Weights of a small transformer language model.
Training: a variant of Adam for these matrices, 542M tokens, 8277 steps.
Each number is 50 + 10 x the weight over its row's rms, rounded and kept within 0 to 99. Layers, rows and columns count from 0. The size before them is the row's rms in percent of the matrix's.

# layer 3 MLP up, 1280x320, rms 0.0674, rows 595-615, columns 80-159
101:59 36 55 57 62 64 52 45 53 45 57 43 44 47 58 62 47 43 87 50 68 46 54 24 47 49 49 29 27 28 46 52 42 48 53 51 74 43 58 52 56 48 44 47 56 54 50 50 38 64 56 59 51 54 55 73 48 61 42 38 56 38 55 44 44 59 37 62 48 50 48 33 77 40 53 38 43 55 35 33
089:61 41 49 43 44 51 38 64 60 46 37 57 81 53 53 43 45 60 62 53 39 41 50 65 29 62 47 45 50 49 68 58 52 54 63 42 53 56 51 41 64 74 55 46 56 75 53 54 23 45 67 48 49 49 63 44 79 40 48 50 49 41 61 28 61 58 40 64 44 43 47 49 60 54 43 53 40 58 37 40
072:58 48 71 36 32 46 43 56 58 54 62 64 62 52 54 47 64 27 48 52 48 44 59 37 46 46 66 50 54 39 63 47 50 66 61 51 51 52 59 40 58 44 45 42 38 55 42 63 56 41 56 52 60 57 63 71 50 26 51 61 54 37 69 60 71 56 50 48 54 57 48 55 49 57 50 30 45 44 49 52
093:48 46 58 36 26 41 56 55 58 55 36 60 53 60 66 69 44 45 46 48 41 65 40 51 51 47 65 57 55 34 57 41 43 75 67 52 56 39 50 40 63 59 31 48 49 62 49 58 53 39 57 50 55 77 53 58 64 38 47 54 58 47 65 47 59 43 51 52 34 51 58 53 46 65 40 40 48 49 46 44
095:57 56 42 30 35 62 41 70 54 52 41 51 54 52 57 53 51 42 56 47 47 46 64 46 43 32 58 72 49 36 58 60 48 43 45 46 51 60 47 46 59 54 39 45 54 61 52 58 38 25 63 37 71 59 54 60 49 44 51 49 61 36 61 50 54 36 42 55 57 50 63 51 64 51 51 35 57 43 47 52
105:79 46 47 40 51 46 33 55 41 59 41 39 45 38 69 58 63 46 67 22 45 62 52 44 63 28 52 57 48 44 50 31 31 50 39 62 51 38 43 57 60 54 39 39 50 57 47 59 51 34 55 42 51 55 52 64 70 41 52 61 47 38 72 58 47 44 49 61 54 48 46 64 69 52 64 41 54 57 40 53
109:54 36 52 43 46 63 54 40 51 58 59 51 60 54 34 48 33 45 57 48 43 55 43 47 52 52 34 59 61 58 58 54 59 50 52 32 41 61 79 22 49 55 37 44 51 57 55 47 51 51 43 56 46 73 49 67 48 35 38 48 56 58 75 41 64 49 40 61 51 60 47 49 59 68 39 40 61 31 52 50
116:72 47 54 59 42 63 44 58 55 52 36 61 46 55 48 47 61 47 47 49 65 54 57 40 32 36 51 35 43 41 58 33 41 64 57 62 41 60 49 49 55 47 57 35 50 48 44 42 55 48 80 35 56 62 72 59 59 53 45 46 44 43 56 54 47 36 37 42 51 40 40 55 54 59 53 49 47 45 52 54
100:67 35 69 59 35 54 53 49 53 50 61 70 59 58 42 55 35 43 53 56 50 51 50 57 40 39 50 65 51 43 55 55 50 77 65 47 45 59 59 39 53 46 35 47 33 66 33 58 51 54 39 53 57 64 88 52 56 51 36 58 44 53 62 54 49 54 39 51 51 59 52 57 63 51 37 40 55 31 56 34
089:66 59 65 42 44 59 51 56 57 52 61 47 61 55 59 51 46 36 53 45 39 43 57 45 40 57 70 46 45 47 59 47 36 58 58 56 40 53 65 51 54 50 51 43 40 48 46 48 43 40 64 55 52 54 52 45 62 28 43 53 56 59 54 58 67 48 43 62 35 53 48 44 67 65 57 25 44 39 46 42
107:53 32 42 52 45 58 42 68 55 50 54 58 51 48 40 38 52 49 55 56 48 42 52 55 46 59 54 50 45 37 63 52 58 57 67 50 46 68 54 39 61 54 45 59 52 75 39 37 50 49 40 43 49 62 51 45 74 37 37 53 60 51 58 46 66 43 35 60 47 42 57 37 72 48 64 38 67 43 61 59
088:61 55 68 45 46 54 54 56 69 51 51 51 57 45 40 35 59 41 49 46 53 59 60 37 42 58 64 58 50 41 54 50 44 64 59 52 48 51 43 42 65 57 44 42 36 67 40 49 46 44 59 54 54 47 58 49 53 48 36 58 55 42 71 48 53 54 39 55 51 56 49 46 51 62 48 39 48 42 39 37
085:65 44 56 48 28 58 44 48 45 61 51 58 48 62 49 58 45 39 56 51 57 50 60 31 47 42 71 55 50 30 59 55 35 62 71 49 31 49 62 51 62 40 42 59 44 60 29 53 53 63 69 40 55 59 69 47 42 46 42 63 52 60 58 60 61 47 51 47 40 65 60 56 49 34 50 41 49 39 52 34
073:59 57 52 34 39 41 51 51 39 56 61 68 55 47 65 49 57 37 65 55 36 50 59 51 45 41 68 54 41 33 60 72 53 54 56 50 32 64 62 46 60 47 42 56 55 41 27 53 48 46 72 36 57 59 54 55 54 53 51 57 60 58 42 62 56 32 46 55 51 53 54 46 57 50 34 42 36 44 42 59
104:58 51 54 41 43 46 56 50 56 61 64 61 47 70 66 66 50 40 47 34 57 36 46 33 42 57 52 39 33 30 61 46 36 61 55 53 61 48 81 43 63 54 45 56 49 53 61 56 53 42 64 44 59 62 47 52 54 40 48 60 59 60 67 53 56 43 47 53 51 48 51 61 55 57 52 38 44 48 44 55
104:61 54 44 46 36 64 39 41 49 66 56 43 53 64 53 54 53 45 47 39 55 46 50 70 62 36 54 57 30 50 47 66 47 44 32 40 31 62 57 37 61 55 48 48 35 51 55 41 50 55 51 46 55 63 51 55 50 59 45 56 61 60 42 52 43 41 50 52 51 56 43 20 56 50 74 45 61 41 57 36
112:63 50 46 51 49 54 50 59 51 40 48 62 54 62 37 69 55 39 55 60 47 54 42 40 25 41 53 59 40 40 65 50 45 44 63 36 31 42 47 42 60 55 22 37 43 43 33 43 49 48 57 45 58 57 57 42 49 69 47 49 51 48 69 53 50 46 61 48 55 41 50 58 56 45 40 41 50 46 43 53
092:64 50 56 41 31 57 64 60 56 48 58 45 59 61 45 48 44 41 58 38 47 43 49 51 38 48 60 49 41 35 55 43 38 63 52 52 35 55 45 52 61 51 43 52 43 47 47 51 47 33 56 48 50 61 59 49 72 33 49 57 46 51 60 51 61 57 49 60 34 57 47 55 71 73 52 21 58 47 48 46
076:60 52 55 39 28 51 36 47 43 63 52 59 67 43 58 57 47 35 61 48 47 43 48 52 35 43 70 51 48 34 50 60 38 69 59 42 43 43 63 49 68 48 49 55 47 50 51 59 48 52 65 57 53 60 72 73 64 35 52 55 59 50 45 55 61 45 55 70 48 58 41 48 54 69 55 35 54 44 48 38
068:56 45 68 31 34 65 44 56 53 51 47 63 75 52 64 58 48 30 60 59 43 50 68 48 40 49 57 65 41 44 67 50 50 58 59 57 59 48 57 42 61 44 45 43 45 52 46 58 46 46 60 48 66 50 75 57 54 27 52 69 65 37 69 56 70 46 52 49 45 54 54 42 51 51 36 29 35 38 51 42
114:59 47 49 34 48 21 29 55 46 54 51 53 51 65 21 56 39 51 48 56 52 50 46 64 36 50 63 50 56 49 36 64 50 67 45 40 41 61 46 21 56 51 38 56 49 56 43 51 51 39 40 47 58 49 53 63 54 44 28 46 69 65 53 55 59 36 60 53 45 45 44 57 60 51 51 47 42 42 52 41
# layer 3 MLP down (transposed), 1280x320, rms 0.0568, rows 595-614, columns 80-159
108:44 41 46 59 56 65 64 54 53 49 46 36 58 57 48 29 58 58 65 45 44 38 61 50 44 60 51 43 55 17 52 43 46 60 47 47 63 46 39 37 57 57 47 48 64 51 48 61 64 64 49 60 61 52 45 52 38 39 38 48 76 58 42 58 53 37 36 66 40 52 49 23 26 60 47 75 42 63 54 39
082:41 38 54 62 43 45 59 53 31 50 61 56 42 49 40 60 51 39 58 49 72 40 52 42 52 33 39 65 47 58 51 44 41 42 48 37 24 48 39 50 38 17 43 41 47 46 44 45 63 43 32 51 59 52 37 49 45 59 52 41 47 49 47 74 46 45 58 44 56 49 65 70 50 42 57 42 53 34 58 69
084:62 43 62 44 35 45 38 54 61 45 62 64 56 48 50 49 49 17 54 47 41 51 60 38 45 36 58 41 52 44 81 56 48 60 67 48 46 45 59 38 66 44 41 60 51 56 37 51 53 49 51 51 59 64 66 63 68 37 38 61 44 45 56 55 67 48 47 53 49 51 46 54 65 64 41 30 59 39 51 29
091:52 38 50 22 49 33 52 43 67 53 35 45 57 60 50 59 53 26 42 46 56 64 30 32 51 60 62 39 45 39 54 56 58 52 45 43 55 56 51 29 66 55 48 52 57 61 41 65 53 43 49 50 64 51 49 43 53 51 63 58 36 66 56 56 60 49 60 58 42 51 45 66 50 46 35 54 59 44 37 34
107:51 49 44 38 55 45 52 61 65 55 41 42 59 44 55 46 50 37 55 44 39 59 90 47 36 37 64 57 55 32 56 53 47 44 61 38 54 62 49 56 40 55 49 48 58 66 36 63 46 46 56 29 69 53 48 67 62 49 58 64 51 42 58 58 51 31 47 42 52 43 47 49 53 48 55 36 57 44 59 37
109:56 53 55 60 55 39 35 56 45 50 66 44 47 31 36 63 53 45 60 49 44 39 61 43 48 48 44 59 49 59 43 36 39 55 53 54 59 48 38 42 49 50 31 33 44 60 60 43 36 59 52 37 40 60 40 49 56 57 37 64 53 46 56 52 58 50 51 47 55 45 52 67 43 63 55 45 48 69 58 43
102:43 37 50 59 48 47 67 47 53 35 53 60 53 55 44 56 49 55 60 30 49 67 42 36 42 55 52 59 44 47 57 49 25 45 63 46 62 69 51 55 52 53 51 49 52 33 55 53 50 64 32 36 50 51 46 53 69 43 37 46 59 61 60 43 64 69 67 52 66 41 57 36 57 63 44 37 25 46 56 58
105:46 34 42 54 51 58 62 30 48 44 35 47 42 50 68 36 44 51 63 43 48 56 38 41 50 48 46 53 46 54 76 42 47 49 47 55 49 54 50 53 56 53 40 36 62 69 51 57 55 64 51 42 72 36 27 26 43 58 39 43 20 52 45 53 63 62 52 42 39 44 51 47 41 45 23 47 34 50 67 37
106:39 42 59 47 61 56 45 45 53 42 46 53 46 68 45 52 58 31 55 58 63 49 50 68 45 53 59 64 49 44 69 56 52 50 27 48 39 56 40 37 39 40 32 47 40 63 36 37 56 44 33 50 62 52 58 56 48 32 34 31 43 63 60 71 48 48 40 50 50 66 41 65 75 33 55 39 40 27 54 50
091:52 56 57 35 26 39 38 60 49 56 50 41 46 78 48 58 67 36 42 55 52 60 47 41 50 45 61 40 47 46 69 56 48 53 58 50 38 23 59 41 71 42 42 57 54 46 44 58 42 53 60 54 55 43 49 43 58 33 44 54 54 55 31 54 69 44 54 61 54 57 57 45 52 46 51 54 54 43 41 39
091:49 48 28 64 54 51 37 70 53 50 42 52 55 65 49 51 53 03 50 61 37 70 53 51 48 40 73 43 50 53 45 52 46 52 56 59 56 67 49 50 54 45 54 64 64 61 34 49 57 61 52 43 36 49 51 55 52 28 44 37 43 46 53 56 44 46 43 51 59 49 52 60 48 48 44 32 41 42 60 36
087:59 46 51 52 20 62 45 52 52 50 55 37 45 63 40 63 43 29 58 38 47 64 42 56 47 31 65 49 48 43 42 49 57 44 48 52 37 46 49 39 64 46 49 42 55 66 58 34 45 63 57 60 49 49 70 51 70 31 62 55 50 42 53 61 76 58 47 62 42 58 59 53 50 41 39 36 50 36 59 52
097:57 36 53 54 61 46 53 56 58 76 59 55 57 74 41 46 52 31 42 50 32 60 70 58 35 38 67 64 34 46 86 46 46 66 57 53 32 59 67 37 67 45 54 44 28 67 42 45 56 37 55 56 61 65 55 52 45 40 44 52 56 35 52 51 61 43 40 55 54 53 46 53 46 48 47 25 56 44 50 45
083:60 48 64 42 51 48 53 71 44 50 53 54 55 67 45 54 44 29 48 45 54 38 79 49 49 39 59 49 40 27 73 44 53 62 65 57 23 49 63 33 69 51 47 53 46 60 42 52 52 44 63 51 58 57 62 62 60 41 40 63 57 52 55 68 58 44 47 50 49 61 44 43 51 56 47 35 50 36 44 42
088:57 35 53 52 44 44 35 49 51 40 54 40 54 54 61 73 60 51 33 48 50 43 50 35 40 53 63 46 61 45 49 45 41 55 60 48 38 30 74 59 63 47 35 54 58 69 36 61 52 48 54 53 59 61 58 47 53 23 35 49 65 65 50 57 38 43 63 50 48 55 55 54 72 62 50 58 43 62 50 57
107:38 65 42 25 48 50 60 49 55 45 53 53 36 59 43 63 39 46 49 61 47 37 60 57 41 31 56 69 53 63 53 23 39 42 49 48 24 59 51 53 51 57 52 56 68 47 38 64 49 46 56 51 49 58 51 50 44 49 70 77 34 53 52 46 53 52 44 60 38 38 43 56 47 38 57 56 46 55 49 58
100:49 39 30 34 59 43 49 43 70 37 33 68 45 47 45 55 39 53 48 42 44 62 44 40 58 30 43 44 44 64 34 47 43 52 62 54 52 57 42 51 48 56 38 56 34 47 62 44 36 51 61 62 53 35 58 41 47 69 62 57 47 38 38 50 58 42 61 42 67 45 35 49 37 47 58 37 26 55 56 57
107:53 45 61 39 36 50 44 60 55 45 61 47 29 59 53 54 58 28 54 45 66 51 42 50 59 44 63 50 34 49 50 47 62 44 45 60 40 39 51 62 63 42 44 51 47 61 40 56 58 39 49 30 61 37 54 57 65 45 44 44 44 60 51 58 45 41 57 32 46 57 44 52 67 47 64 42 45 40 45 40
071:59 47 62 55 34 62 50 60 62 63 54 57 47 62 54 77 41 26 51 52 53 64 74 44 60 55 77 52 50 54 60 53 37 47 58 39 37 41 60 43 69 38 58 46 31 41 30 46 44 64 56 50 40 44 66 46 57 33 47 56 44 34 64 66 59 43 52 53 49 57 42 61 40 48 46 22 56 32 52 48
079:63 38 56 41 37 54 52 55 54 49 46 63 56 57 57 58 49 17 57 46 45 49 80 37 32 46 57 54 49 46 67 59 43 55 67 49 37 48 57 37 77 43 42 59 43 64 39 51 43 47 68 50 60 53 76 59 58 35 53 55 50 36 58 65 58 47 47 48 42 56 40 47 54 59 45 32 49 34 46 39